Weights of a small transformer language model: untied embeddings.
Each number is 128 + 32 x the weight over its row's rms, rounded and kept within 0 to 255. Layers, rows and columns count from 0. The size above them is the row's rms in percent of the matrix's.

# layer 3 MLP up, 704x256, rms 0.207, rows 105-122, columns 128-255
size [101 101  97 104  89 109  93  94 116  98  95 107 108 101 101 102  89  97]
[[115 118 160 143 131 118 102 139 120 107  74  93 164 141 120 110 108  70 110 120  88 149 141 123 112 122 124 139 131 136  89 126 102 140 125 147  80 145 133 113 143 162 105 123 117  18 184  71 140 133 152 133 143 147 104 133 183 158 144 151 211 175 125 146  82 150 146  89 170 165 135 131 122  84 153  93  78 175  78  85 132 144 142 176 179 126 162  81 138  88 151 109 145 169 131 151 145  77 173 103  33 181  91 116  84 121 132  98 119 125 124 117 154 155 177 138 134 139 109 122 198 198 152  86  78  68 134 166]
 [110 113 107  64 159 113  93 174 167 105  99 178 188 201 111  91 121 139 160 152 133 148 185 106  88  99 144 143 162 138  91 180 166 114  87 127 140 159 112 169 176  97 143 119 175  37 151 187 157 146 112  66 113 150 110 189 151 168 137 108 139 156  99 150 159 127 133 186 149 142  90 191 116 157 141 113 143 140 140  87 121 114 139  73  69 106 122 138 153 127 170  89 149 118 192 160 103 146 154  90 128 136  93  62 130  68 143 126  74 180 151 141 135 176 151  71 116 152 102 101 149 175 174  98 128 111 110  81]
 [160 158 110  85 115  88 161 136 202 157  95 157  98 129 170 146 126 157 114 107 183 123 135 171  72 123 109  92 102 112 151  92 120 163 143 167 151 155 141  86 147  80 169 110 146 115 109 139 117 108 112 176 154 125 150 111 152 149 100 144 149 188 118 135 131 132 152 161 106  82 123 178 128  76  91  59  96 165  82 106 173 112 132 210  96 144 139 137 161 117 159 144  81  89 144 117 114 125 174 106 174 104 141 107 139 157 169 172 147 126 107 154 112 138  42 158 106 129 101 103 135  74 148 187  97 131 106 100]
 [126 175 156 113 107 128 146 112 119 140 135 178 154 131 113  93 131  88 106 147 212 160 142 143 107 137 130 165 101 121 100  78  77 210 135  98 140 145 123 105 113 184 160 116 140 160 107 113 196 190  95 134 151 102 144 113  93 150  90 160 130 157  94 160 116  68 110 126 178 203  85 155 108 122 115  98 174 134 189 118 141 125  82 107 118 150 124 114 126 165 137 156 110 122 133  81 130 156  95  89 118 135 130 110  74  88 170  97 126 150  90 175  86 127 121  76  82 198 110 105 119  87 104 164 113 187  95  68]
 [115 105 199 110 103 129 109 123 186 186 155 157 229 119 129 126 126 152 135 105 115 106 116 121 159 182  89  78 131 172 171 107 122  81 165 121 105 140 164 142 127 161  59 118  86 113 154  90 136 169 145 131  97 152  84 156  72 173 153 106  50 147 142 133 128 159  85 119 116 110 137 133 143 141 131 171 163 112 186  98 140 107 154 144 108 133 155 169 102 106 143  93 153 130 124 106  81 109 149 116  81 110 112 124 113 165  73 141 119 124 107 142 112 105 116  97 165  66 124 122 111  80 140 147 113 125 119 168]
 [114 129 177  71 144  82  95 107 118 149 116 140 132 116 149 121 127 174 136 193 169 139 125 139 110 127 162 117 177 143 110 111 110 123 102 161 148 135  96 120 176 132 172 101  99 158 143 119 186 155 174 145 125 147 115 126 167 102 129 120  58 131  61 138 182 101 161 119 103 125 117  87 192 131 196  82 121 100  90 162 124 155 132 111 178 141 112 165 102 136 156 132 213 102 128 152 166  91  85 124 170 139  86 143  86  85 154  94 149 156  97  79 198  96 136 139 177 115 124 130 119 177 137 102 171 145 147 130]
 [191 100 123  64 142 132 106  87 131  90 154 135 120 134 107  83 100 151 113 134 143 107 111 233 116 102  93 143 140 186  86 156 115 191  82 140  85 145  91 126 177 142 164 133 136 132  87 143 144 123 146  87 131 159 150 105 157 176  97  88 143 154 122  96  73  72 124 155 156 150 148 123 126 112  92 123 114 156  82  87  76 129  56 161 150 125 145 145 126 163  70 158 133 127 197 129 160 129 115 161 119 113 138  41 180 147 177 131  85 108 137  59 157  88 122 134  89 139 154  74 102 119 116 114 150 161 144 142]
 [163 108 128 112 134 146 108 117 103 114 178 119  98  92 116 106 135  94 191 150  85 153  85  81 104 118 158 153 117 128 176 160 102 107 191 167 159 163 187 138  44 115  53 116 151  99 142 139 149 184  83  98 105 141 132 107 157 136 156 182  86 126 134 137 160 142 135 127 144 148 141 117 131  70 179 108 136 163 111 127 111  51 166 166  82 137 153 135 147 138 154  97 145  98 136 175  87 112 148 188 168 132 111 145 116 110 143 159 136  83 172 140 138 142 166 113 159 104  85  86  88 104 182 168 122 189 142 103]
 [149 189  96 167 151  74 152  92 148 161 185 194 135 154 150 118 164 160 129 132 129 145 134 152 131 103 113 155 111 101 134 181  88 137 129 154 145 108 123 161 105 120  94 101 156 134  78 202  76 126 152 173 174 121 123  63 146 134 145 152 145 112 200 167 155  44 142 150 107 107 138 121 172 177  89 155 129 122 101 169 107 177 129 124 148 135  87 131 146 120 118 187 119 130 146 143 159 146  85 142 148 126 132 100 112 197 135 177  88 160  87 116  66 135 122 160 151 108 134 138 121  37  68  91 111 154 159 148]
 [141 100  82 108 102 127 145 134 103 129 124 194  80 147 167 156 129 130 131 155 173  30 112 123 164 100 123 104 121 132  96 142 105 141 143 133 108  55 133 111 118 118  96 111 152 114 154 131 126 105 106 158 156 111  81 133 162 144 131  78 111 145  98  69  95  70 107 123 144 152 122 126 152 114 112 151  87 168 124 146  97 136 163 150 185 130 115  49 197  88  94 125 153 105 140 102 135 201 148 124 107 163 121 128 168  88  97 149 168 154 169 146 112  89 140 119 127 121 132 138 177 177 131 114 165 132  92 106]
 [ 98 115 175  92 124  99 239 107  94 111 185 109  97 111 153 174 136 122 137 146 117  92 119 119 125 144  92  39  64 118 114 146 143 161 147 134 103  93  56 101 153 124 124 131 172 143  91 126 109 124 140  90  78 184 128 130 136 166 114  79 141 161 123 115 115 125 151 134  84 147 185 110  89 160 127 116 139 138  84 112 177 119  89 152 152 194  82 184 135 128 142 163 126  98  54 106 116 137 139 159 159 146 123 118 143  95 152 100 105 124 168 169 119 133  97 103 118 123 107 170 149 152 102 119 142  88 122  87]
 [102 133 150 147 165  63  72 219 123  97 120 119 124 108 112  80 194  93  74  75 116 117 224  95 109 123 156 129  43 105 123 104 111 115  45 160 123 117  73 163 123 159 114 126  80 120 203 120  99 190 120 156 127  75 164 152  92 155 124 106 124 131 159  73 114 154 103 189  79 190 144 113 129 146  87  86 142  91 151  86 162 144 143  83 108 138 116 168 143 157 151 168 103 138 109 130 137  54 141  81 137 151 121 103 132  25 116 143 116 114 108 112  85  61 111 120 157 186 119 124 127  70 154 126 112 131  99 194]
 [128 162 124 159 143 173 110 164 109  79 117 195 146 128  79 157  63 172 116 184  88 117 117 117 140 113 121  96 179 153 157  68 126 124  90 136 131  86 124 117 131 181 105  84  90 186 100 195 142 175 141 156 100  74  96 164 100  93 124 122  92 170 127 119 117  87 174  98  74 107 120 146 126 140 104  67 117 152  83 134 201  98  73  83 126 104 147 135 162 229 140 151 145 174 179 163 110 141 137 132 157 145 176 152 134 112 113 123 117 153 130 181 118 128 141 172 132 114 139  86 151 133 164 146 107 121 181 125]
 [137 156  74 109 109 147 101 139 131  97 168 137 165  94 111 134 107 153  68  91 198  93  73  99  94 136 143 154 183 198 145 102 142  92 137 115  59 159 129 135 115 117 133 128 141 106 134 157 165 119  76  42 102 157  62 126 128 135  79 143  69 117  87  69 149  97  98  58  99 151 136 136 154 118 184 114 122 112  99 124 100  92 130 167 208 155 133 149 139 121 112 157 112 167 100 117 149 136  97 132 129  95  88 120 154 104 150 140  83 156 112 101  79  87 108 157 135 145 141 149  81  89 102 107  51  82 189 102]
 [161 112 143 136  66 150  93 163 165 116 106  86 119 135 153 185 120  86  78 139 110 204 134 150 110  64 147 186 111  93 108 170 147 142  87 118 107 111 129  86 138 121 146 178 118 143 141 156 101 114 138 135 114 137 149 146 152 123 132 121 117  69 156 141 152 112 122 107  98 149 161 108 198 156 158 104 130 125 126 113 117  58  92 175 145 159 136 110 143 122 150 136  87 170 147 216 120  81 108  99  75 137 121  74 123 135 153 150 122 145 189 130 128  77 183 104 130 123 162  98 135 130 136 147 114 114 206 145]
 [148 124 116 105 108 149 131 174 140 117 138 107 146 130 118 106 105 160 158 169 169 113 100  95  97 171 116 124 154 114 143 137 143 120 125  48  89 149 203 134 115 163  81 180 135 104 105  91 126 104 141 112  96 118 160 153 137 139 147 156  92 162 157  87  58 110 103 111 137  96  79 128 136 116 182 127 133 153 164 101 119 173  63  92 189 141 168 121 138 148 191 145  95 119 167 150 204 146 162 121 150 155 116 161 133 122 127 140 109 101 114 195 100 123 127 169 109 100 146  13 118  99 145 110 107  39  98 133]
 [185 212 123 123 141 123 119 157  94  76 101  98  47 172 138  94 104 128 104 184 120 103 110 125 125  73 177 145 123  79 152 111 143 162 130 124 152 101 127 124 130 110 105 114 135 102  80 148 202 172 150 153 141  97 176 127  45 172 101 106 117 101 101 139 102 123 114 137  17 119 138 128 148 102  96 212 139 114 133 134 134 129 153 200 116 119 129 148  93 100  71 146 106 115 117 143 158 102  85  99 117 113 127 193  78 164 108 151 135 179 160 112 148 111 117 187 120 113  85 127 176  40  98 100 120 107 114 132]
 [147 139  67 136 139 146 157 138  67 106  82  59  88 180 133 102 100 106 101 140 103  94 154 142 100 112 116 217 163 128 142 160 103 120  81 165 167 125 142 175 166 152  61 166 147 116  95  81 152 100 144  93 190 117 134 137 185  49  97  93 112 108  66 116  80 128 175 138  94 158 154 160 136 175 181  86  99 135  65 110  61 149 113 152 107 122 150 118 133 135 143 180 139 191  78 101 107 138  74 139  57 130 107 120 110 134 138 105 119 133  98 156 149 114 117 139  94 146  95  77 115 138 182 141 132 143 116 115]]
# layer 3 MLP down (transposed), 704x256, rms 0.11, rows 105-122, columns 128-255
size [ 99 102 100 104  94 106  95  92 105  99  94  99 107 101  96 106  94 103]
[[131 152  99 144 153 139 130 122  84  49  76 141 123 159 125 139 136 106 101 147 176 172 117  95 107 133 225 163 130 170 119 139 132 167 133 211 157 105 186 150  98 119 111  84 121 149 130  96 156 124 169  94 157 126 112 131  86 150 154 164 123 131  51 102 162 112 120 103 179 115 120 114 174 146 137 110  92 161 136 143 120  69 113 106 124  73 124 126 141 138 142 101 105 172 113  93 152 148  91  92  97 117 117  95  61 137 122 101  95 173 135 164 114 107 171 124 158 119  83 184 178 103 101 170 109 110 127 120]
 [106 129 122 131 137 146 120 116 160 121 150 136 125 163  57 105 143 129 109  74 100 151 129 138 179 127 165 133 135  97 105 146 130 144 141 135 114 138 116 116  95 117 180 125  81 203 110 153 165 155 115 113 120  75 135  84 137 178 137 168 145 104 184  76 170  85 138 152  72 163  96 136  90 107 139  96 108 160 108 119 127 160 110 121 143 145 104 135 158 105  83 110 123 136 126 137  98 151 141 115 127 156 147 176 136  70 113 107  98 152  53 110 212  31  66  99 126 133 140 143 135 109 188  77  88  64 122  92]
 [147 114 147  98 160 163 140 151  85 184  86 206 101  92  53 154  75 163  95 127  67 120 150  99 129 190 158 116  79 132  78 136 115 147 116 162 120 136 102 139 168 129 140  99 123 107 108 161 119 121 136 131 130  72 140 143 241 109 209 145 122 103 115 118 110 135 204 130 117  86 122 119 133 119 159  47 128  83 127 166 124  69 157  86 120 157 156 206 117  86 113 118 141  89 158 190 153 144 115 148 106  85 146 162 116 163 168 146 167  74 126  80 103 143 144 110 106 119 164 185 149  95 116 131 166 116 112  73]
 [136 152 134  84 149  86 133 148 139 141 119 116 121 105 145 115  69 138 122 115  95 109 118  59 135  98  92 124 110 145 161 174  91 130 151 139 143  40 108 136 112 108  85 143 158  83 182 105 140  94 134 116 140 136 114 139 151 176 107 103 153 148 253 156 102 126 157  68  80 161 122 115 161  90 163 187 136 110 129 124 162  75 133 158  83 122 129 171 154 109  78 140  97 137 168  60 140 133 155 118 164 120 143 172 159 103 166  89 182 120 180 119  87  88 122  99 120 139 104  82 102 126 187 104  46  57 120 169]
 [ 76 197 182 157 173 109 117  85 167 161 125 132  91 123 115 136  84 128 139 108 153 127  94 144 150  90  70 155 154  89 121 155 106  95 115 137 201  71 117 146 122 161 138 143 156 167 133 112 150 150 138 166 137  74  79 111 155 201 129  79 101 163 150 134 146 128 120 162 103 164 107  58 123 168  96 103 133 113 139 100 181 160 120  68 142 122 138 108 113 157 117 180 120 110  65 181 170 132 158 188 110 140  85 134 116 170 125 107 112 124 107  74 130  54 145  42 118  94 167 167 159 112 172 152 142 122 122  96]
 [175  69 129 176 124 128 183 143 168 130 120 110 109 167 100  98 212 119 150 133 137 111 149 140 125 150 167 134 172 164  71 141 118  78 156 125 127 147 131  96 117 121 190 116 163  77 108 130 169 140 215  75 155  73 195 175  76  99 135 159  63 138 127 132 195 153 182 139 164  69 110 151 101 137 165  88 135 115 102  94 100 163  64 135 144 170 124 161 103  77 104 109 127 143 168 161 127  98  81 205 132 163 136 142 100 208 141 162  70 144 103 112 120 133 146 198 131 147 149 127 125 126 100 127 120 120 113  85]
 [120 140 134 108 103 108 158 156 178 135 139 127 203 198  89 143 127 115 160 160 102 147 140 143  93 152 109 119 112 123  73 123 184 128  54 160 188 177 129 152 153 164  88 151 127 124  65 129  95 103 176  71  98 147 143 102 159 120 140 103 135 165 109 129 159 132 102 145 127 137 142 148 143  42 106 151 119 118 152 168 106 110 158 110 126 135 171 104 110 134  87 118 132  91 114  88 132 166 133 127 133 152 152 101 126 120 151 131 135 150 124 170 126  90  52 100  95 177  89 134 171 171  84 166 115  88 126 150]
 [ 57 193  89  83 124 129 134 143 169 111 161 100 109 126 106 122 136 107 112  62 139 111 100 131 186 139  80 128 131  94 104  66 190  74  71 148 186 149 140 104  97 125 167 107 174 111 139 122 153 144 107 143 168 137 196  85 158 180 175 142 163 115  99 132 153 156 114 165 137 140 198 120 104 156 116 105 140 125  78 146  99 106 123 156  69 109 143 146 154 107 125 147 156 113 147 176  98 152 228 146  59 135 101 171 151  69 123 166  91  72  74 144  72 141 100 152 120 106  95 143 121  82 136 122 125 125  75 165]
 [108 157 110 113 140 132 114 116  83 112 140 143 153  97 190  82 162 152 157 163 113  52  68 121 104 166 138 158 106 116  96 145 162 136 118 130  73 134  74 161  74 119  93 119 175 173 190  88 133  80 138 119 130 129 116 110 137 157 159 163 136 135 166 166 125  34 146 126 164 144 123  93 166 167 109 122 130 156 177 167 160 128 162 134 127 123 157 130 186  56 143 164 119 112 170 149 132  99 107 113 136 132 106 130 117 188 165 153 106 119 111 190 114 220 150 146  96  69 112 109 126 154 107 185 123  56 157  82]
 [118 133  99 168 139 177 140 177  71 110  81  76 167  70 124 125 103 171 121 134 151 158 127  92  91 109 153 154  57 118 193 129 143 145 160 160 153 162 175 151 157  64 123 163 154 108  99  84  87  61 126 134 132 105 143  74 160 182 117  96 123 105 141 103 126  75 121 119 126 129  91 184 146 132  53 143 189 153 170  93 100  79 131 131 216  92 125  97 132 177  97  87 145 130  67 140  72 109 168 124 106 137 167 125 151  87 109 100 170 180 126  77  93 108  76 103 105 114 123  72 123 153 140 139 105 145 119 152]
 [ 91 148 149  83 162 120 155 156 164 174 137 182 126  50 140 157 121 187 129 166 126  77 130  58 140 150 137 102 124 119 143 126  85 107 108 144 163 133 133 111 131 138 136 124  91 184 155  53  74 115  83 141 149 134 118 115 104 137 140 142 125  76  88 122 158 121 150 123 176 141 109 133 155 133 135 138  97 109 179  84 138  99 183  93  73  94  76 132 123 128 153  92 131  93  72 139 130 115 168  89  70 154 121 125 140 104 150 180 155  76 108 101 159 140 140 142 127  83 154 148  82  97 132 134 145 120 142  60]
 [160 111  97 107  97 102 102 125 118 133  86 157  99 188 123  71 159 152 171  87 142 164 153  81 141 123 161 136 154 126 119 141 129 123 144 107 144 118  98 116 100 162 155 119 156 159 135 125 127 114 110  91 138 146  92 142  81 103 160 103 126 211 115 104  74 127 159 134 195 148 135 120  99 137 166 125 151 107  65 112  97 135 116 157 209 187  93 144 131 104 117 171 133 118 131  79 166 109 132 110 155 179  81 131 143 140 165 109 114  95 172 123 153 182 156 102 104  76 135 129 168 160 103 136 117 147 168 169]
 [ 88 154 148 152 130 122 124 151 123 165 139 129  97 171 168 214 116 140 150 127 176 153 127  91  95 134 117 142 133 106 139 159 137  77 169  91 147 102 176 173 172  94 126 112  87 166 160 161 144 155  83 173 112 166 124 152 105  83 142 125 157 171 131 136 166  93 145  95 111 111 120 109 124  70 170  32 127 168 147 119 117 109  70  84  83  77  95 128 122 110 107  90 111  98 149 141 150 170 115 101  62 166  97 122 221 138 167 137  89 144  88 113 143  67 160 141 146 168 140  87 148 126 112 163 159 113 135 176]
 [104 120 119 154 102 136 109 164 168 160 141 129 175 128  76 184  82 125 164  36 119  78 155 133 132 168  92 132  93 133 109  71 139 134 141 137 156 150 140 149 136 141 187 142 114 108 156 123 143 154 128 131 136 113  65  91  77 167 178 123 127  97 133 129 137 111 124 159 151  94 161 102 112 145 121  90 117 146 162 118  86 123  67 135 146  70 129  90 145 110 132 158  92 171 169 111 136 159 203 105  57 132 144 135 181  77 108 179  71 101 139 106 138 120  91 118 183 117 129 172  92  91 116 187 138 112 127  85]
 [116 159  79  81 137  71 148 122 180  77 191 102 179 145 142 107 176 139 110 154 155 138 194 106 138 121 172  78 119 143 127 150  77 109  57  90 130 175 132 123 160 196 110 113 158  46 114 163 128 168 161 174 118 121 144 132  63  71 116  61 102 143 131 143 164 116  80 140  99 131 124 134  89 169 137 110 131  89 104  78 168 117 148 162 194 114 139 141  93 128 131 161 124 122  62 145 132 116 172 180 161 113  91 126  93 151  93 129  98 115 187 139 167 115 133 133 113 125 175 130 137 147 146 147 186 159 124 140]
 [153 113  53 113  81 122 113 104 207 110  98 142  96 159 116  34 114  74 103 147 182  99 204 154  77 141 109 112 188 139  87 141 168 109  55 125 146  88 171 165  67 136 148  96 142 121 114 119  91 145 144 105 112 174 158 144  88 168 127  92 109 106 137 173 172 110  77 170 160 124 147 161 157 121 136 164 139  65  97  62 129 178  47 106 141 118 186 153 190  89  77 100 148 179 157 122 104 174  71 188 122 160  99 146 136 135 144 161  74  57  71 136 172 101 109 111 147 123 139 131  94 134 144  97 138 125  65  69]
 [154 166 102 103 139 106  94 166  83 155 164 146 158  96 128 119  88 106 146 161 123 163 143  97 134 131 172 117 117 117 141 120 161 175 182 138 132 132 139 155 106  88 133 119 141 164 146 155 127 134 149  94 130 104 124 150 141 107 117 177 155 131 114 104 159 168 168 158 135 127 148 159 194  77 139 104 168 122 111  77  83 150  94 108  69 199  87 105 141 106 137 139 120 123  69 116  58 127  75  71 130  86  86  98 129  87 145 149 144  64  73 123 125 107  95 158  68 130 100  72  93 166 146 140  82 160 159  29]
 [178 152 114 104  93  51 163 116 153 193 117 127 144 182 152  84 105 120 160 109 133  98 134 150 128 102  96 199  96 149 132  82 142 128 129 132 173 148 180 218  97  94 107 137  97 108 164 130 158 138 111 134  93  73 156 143  64 127  83 156 137 122 119 120 148 145 169 180 140 113 120 111 145 103 146 168  99 150 170  85 128 125 177 125 119 170  45 177  95  64 127 117 108 147 112 199 148 106 154 128 136 123  98 171  96 163  82 171 152 106 139 107 129 136 177 142 151 111 145 182  74 134  81 146 104 122 158  77]]
# layer 3 MLP gate, 704x256, rms 0.204, rows 106-123, columns 128-255
size [102 102 103  92 105  92 103 105 103  98 101 110 103  96 102  94  97 103]
[[108 162 143 126 171  94  86 127 145 141 129 151 158 125 106 171 152 129 205 103 104 143 111 156 110 145 172 129 113 149 117 101 147 213 127 124 161 130 169 124  94 128  86 135  71  63  81 110  79 161 153 110 112 120 146 117 153 148  62 131 138 135 172 139 149  83 143 126  77 140 182 127 116 141 110 132  91  38 119 106 124 137  82 113 198  59  79 168 145 145 120  88 139 124 164 150  79 119  87 124 187 162 129 104 111 149 117 111 151 142 115 124 168 121 124 144 151 106 111  83 148 112 127  44 148 160 152  85]
 [169  80  82 134 134 155  89 136 144 119 143 162  84 120 163 157 139 193 103 151 145 179 116 140 134 161 141  50 213 157 109 118 123 171 208 156 138 115 112 101  96 124 140 117 138 162 197 114 151 148 106 149 138  91 164  81  94 130  93 130 136 165 121 145 118 174 156 125 118 140 184 155 167 145 103 141 205 108  99 138 170  97 123 190 132 151 128 158 123 197 154 150 159 101  91 159 133 122 155  78 180  95 185 123 137 104 114 134 138 153 161 140  99 116 158 122 139  63  86 105 162 112 171 104  86 155 135 159]
 [143 164 130 129 140 142 148 163 119 135 170 110 137  76 166 154 170 134 120 162 138  57 161 138 138 125 143 143  86 155  82 120  78 123 135 154  96  89 121 152 175  80  84 131 152 106 139  84 143 100 140 149  86 139 152 123 177 114  88 152 128 149 157 151 129 146 143 139 136 107 138 126  98 109 166 119  35 110 125 100 103 123 126 202 164 146  92 189  79 170 157 146 134 116  93 168 126 120 114 148 130  86  92 111 127 178 119  55 194 146 118  69 114 163 121 134 128 132 151 104 126 121 123 146 117 125 173 193]
 [ 76 191 150  79 186 122  63 136 113 106 154  87 171 115 162 188 117 145 126 118  96 169 167  97 162 145 159 116 110 133 157 113 110  99  74 119  92  94 150 153 112 162 112 118 108  82 138 100 111 121 161  68 110 161  82 150 175 164 130  93 147 151 133  88 115  88 115  98  87 127 133 107 122 113 131 164 148  98  75 150 209 100 147 125 143 158 118 150 127 150 131  99 146 122 143 135 142 103 159 110  98 190 102 180  95 107 118 107 100  32 106 151 128 127  96 148 168 106 137 173 107 117 112 153  80 130 124 151]
 [123 112  79 139 131 123 115 104 150 118  82 122 115 219  86  72 164 129 188 141 146  96  83 119 142 230 143 166 138 133 106 132 149 104 114 161  96 136  84 130 142 128 139 120 150  68  95 144 119 113 142 162 146 111 148  66 213 148 176 121 109 155 204 114  99 142 184 132 121 106  89 115 106 101 121 134 130 130 107 150 104 111 139 153 100 171 119 171 255 104 123 106 138 135 112 106 149 112  88 131 118 138  99 165 139 148 171 118  82 135 155 121 110 100  88  88 119 165  73 138 203 121 145 107  72 128 156  90]
 [ 99 181 131 160  99 120  64 126 138 191  49  90 130 104 146 129 124 130 133 123 145 111 157  97  94 161 145 175 132 180  91 108 121  81 155 137 146 122 136 111  95 161 117 147 136 187 141 137 126 116 161 182 154 117 137 136 177 136 114 104  66 161 163 133 168 153 209  99 150  96 142 161 126 144 112 128  93 136 172 151 150 107 116 112 141 131 202  78 108  86 154 142 132 128 136 137 128 134 116 169 110 172 105 202 181 140  78 130  91 138 108 157  96 229 147 102 141 121 145 127 163 119  64 166 131 175 174 102]
 [126 133 111 104 105 144  94 130  89 127 163 168 109 118 119 169 133 106 188 112  97 163 142 121 111 126 127 121  94 113 114 150 120 172 201 170 131 145 164 118 151 100  99  89 143 110  77 135 154 112 123 107 159 147 121  90 151  76 105 150 120  98 138 133 157 117 124 176 117  67 135  64 148  88 146 121 128 127  90 119 159 127 123  92 123 107 145 150 121 162 155 142 134 111  70 198  73  64 110 154 142 125  87 130  60 129 164 164 138  72 177 134 143 124 205 134 135  85 160  93 151 160 169 152 144 132 106  85]
 [122 101 108  94 109 120 178 165 144 143 136 136 133 139  55  47 152  84 157 120 171 130 162 106 116 158 214 122  60 142 160 114 134 106 162 129  74  64 200 112 176 193 138  76 117 110 170 143  73 141  92 110 111 159 150 159 136 110  95 153 122 107 125 139 138 139 132 114 134 162  97 140  69 136  70 139 164 167 177  78 164  85  83  85 143 108 180 152 145 101 118 103  95 183 124 203  99 172 157 169 176  84 133 140 150  73 132 127 157 111 174 141 145  99  98 115  62 163 121 108 127 182 125 104 165 111 140 103]
 [126  96 142 131 154 145  56 124 159 129  96 122 131 136 119 144 203 158 109 111 103  69 176 145 116 176 162  90 161  81  78  90 176  76  83 146 171 133 139 122 129 115  60 122 152 150 214 180 132 117 164 160 185  59  96 134 151 144 110 175 140 116 125 161 136 122 133 170 140 162 200 115 128 116  94 133 155 167 146 166 144 116 139 117 154 170 178 184 108 122  91  99 105  93 108 160 151  86 106 104 165 150 131 135 138 104 113  85  70  95 139 167  79 117 122 144  63  91 167 130 114 144 147 134  97 151 109  98]
 [123 181 126 109 160 144 103  87  82 130 109 104  95 113 170 112 164 131 146 113 121 127 116 118 156 158 132 105 102 163 146 147  83 119 101 124 140 139 123 124 169 161 168 124 126 111 142 113 117 171 114  66  82 154 189 127 180 105 152 116 161 122 120 172 194 138 149 101 167 128 179 136  83 123  86 140 120 102 198 135 179 134 121 114 111 141  53 183 142 130 102 110 129 136 118 143 101 163 106 148  79 132 148 149 230 167 132 127 162 121 106 130 134 163  99 124 154 102 102 141 135 121  74 119 109 108 109 164]
 [130 113 145 111 137  90 113 131 161 133 151  86 158 196 200 122  80 157 135 158 182  92 101  94 128 155  66 159 132 114  65 172  68 142 163 101 185 139 192 101 133 131 118 108 180 115 111 127 136 117 147 152 109 137 101  89 151 154 168 165 148  90 139 143 191 136 164 143 144  64 158 160 119 186 124 179 134 152  75 133 108 101 136  97 101 103 168 117 145 133 130 101  98 113 151 138 111 120 132 152 155  89 118 187 116 157 159 115 110 120 133 112 126 133 128 214 148 159  94 187 102 165 104 134 105 165 116  79]
 [115  90 140  99 118 148  84 101  46  72 116 124 143 100  87  97 151 124  81 123 146 142 130 105 150  45 154 117 176 140 131 162 110 104 149 149 180 132  88 174 106 117 109 158 159 105 108 113 186 103 128 139 125 164 176  91 118 191 123 100 134 124 102 143  92 133 151 123 166 117 160  99 130 123 117 188 168 153  81 134  96 153 147 185 159 101 117 109 133 120 169 157  76 138 117 145 141 190 131 199 159 116 106 160 147 182 102 133 119  64 175 106 114 115 113 137 130 127 115 149 146 148 151 111 127 141 105  98]
 [107 146  66  68 145 131 161 149  69 106 162  92 186 144 135 145 155 126 128 152 156 114  72  62  99 160 168 130 169 179 139 133 137 171 112  86 104 140 114 144 190 112 129 163 179 134 161 118 139 145  80 144  86 118 114 120 117 144 163 175 171 158  98 138 106  92 122  87  91  78 129 186 132 139 163 119  76 122 123 109 144 167 197 146 149 168 181 135 128 158 165 114 131 151 173 108 101 133 112 134 117 182 124 124 119  76 222  70  96 120 146  92  65 118 206 157 142 106 101 144  65  94  71 123  72  73 113  75]
 [187 156 157 121 181 107  98  80 124 110 162 146 152 131 152 128 161  61 119 100 129  74 161 154 182 102 118 152  45  79  67 135 122 170 126 143  70 172 158 106 102 119 173 118 158 143 139 156  42 163 119 114 109 142 173 126 100  87 165 151  95 130 193 120  92  97  82 158  87 147 140 132 107 139 107 164 121 142 156  76 168 162 118 157 100  88 111 137 144 119 169 126  84 141 178 133 114  77  99 114 129 105 120 133 147 154 153 106 140 111 196 150 136 127 146 148 162 151 171 128 102 119 119 154 104 107 128 126]
 [191 137 134 120 209 136 198 145  89  86 116  91 173 180 134  95 117  77 102 132 119 101 118 119  81 178 164 129 139 100 177 133 125  89 115 119 177 213 120 104 145 118 151 148 148 120 172  94 142 170 130 105 138 149 128 119  92 214 104 111  53 146 114 122 118 113 124 120 133 118 136  85 124  54 135 106 147 120 182 146 129 147 117 117 165  97 178  88 171 120 155 108 126 132 176 166  92 101  90 117 149 113 135 112 160 156 136 161 141 126 110 123 109 136 131 161  65 122 104 130 128  94 116 108 114 133 141 163]
 [ 95 115 188 144 152 139 144 100 147  86 162 109  84 111 170 181 132  74 141  74 143 208 127 139  94 148 139 115 144 109  70 190 125 149 145 120 153 204 131 120 125 169 124 113 124 198 158 105 124 150 151 114 184 138  62 175 182 112 133 152 139 135 136 130 108 151 162  95 205 143 115 132 183 142  80  72  79 101  98 100 146 152 128  76 117 195 130 162 135 174  93 154  90 149 114 143 104 108 130 107 108 125 163  88 123 152 156 124  95  91 130 127  51  93 127  95 128 147 129 120 104  86 172 203 136 111  53 197]
 [119 157 136 123 187 148  92 184  88  83  57 123 148 175 137 147  95 119 109 119 140 159  81 169 164 205 151 133 121 105 114 131 176 137 127 121 134 136 105  78 123 152 154 145 140 130  75  93 187 211 180 161 132 119 122  83 162 133 176  92 170 145 137 181 134 136  77 130 133 140 172 162 124 125 147 151 125 133 136  90  72 139  91 156 159 109 172 103 151 117 136 146 115 130 130  98  99 152 160  87 108 150 134 105  66 102 188  84 139  88 158 128 138 100 181 167 153 164 112 127 171 192  86 103  74 165 119 129]
 [112 112 146  98 102 182 116  92 174 144 103 129 141 151 130 111 101 173 128  70 123 162 125  94 184 134  99  76 140 120 124 149  96 158 158 117 168 146 120 146 144 107 153 125 170 170  60 126 132 113  90 188 100 151 130 141 153 162  87 142  84 121  63  80 183 143 193  93 102 117 108 129 134  93 130 163  39 142 139  99 137  94 132 109 122 105 132 185  97 110 168 155 167 115 146 108  74 120  92 175 160 136 131  79  65 168 157 110 171  83 152 149 168 164 165  69 133  95  90 128 127 126 112  57  95 144  98 136]]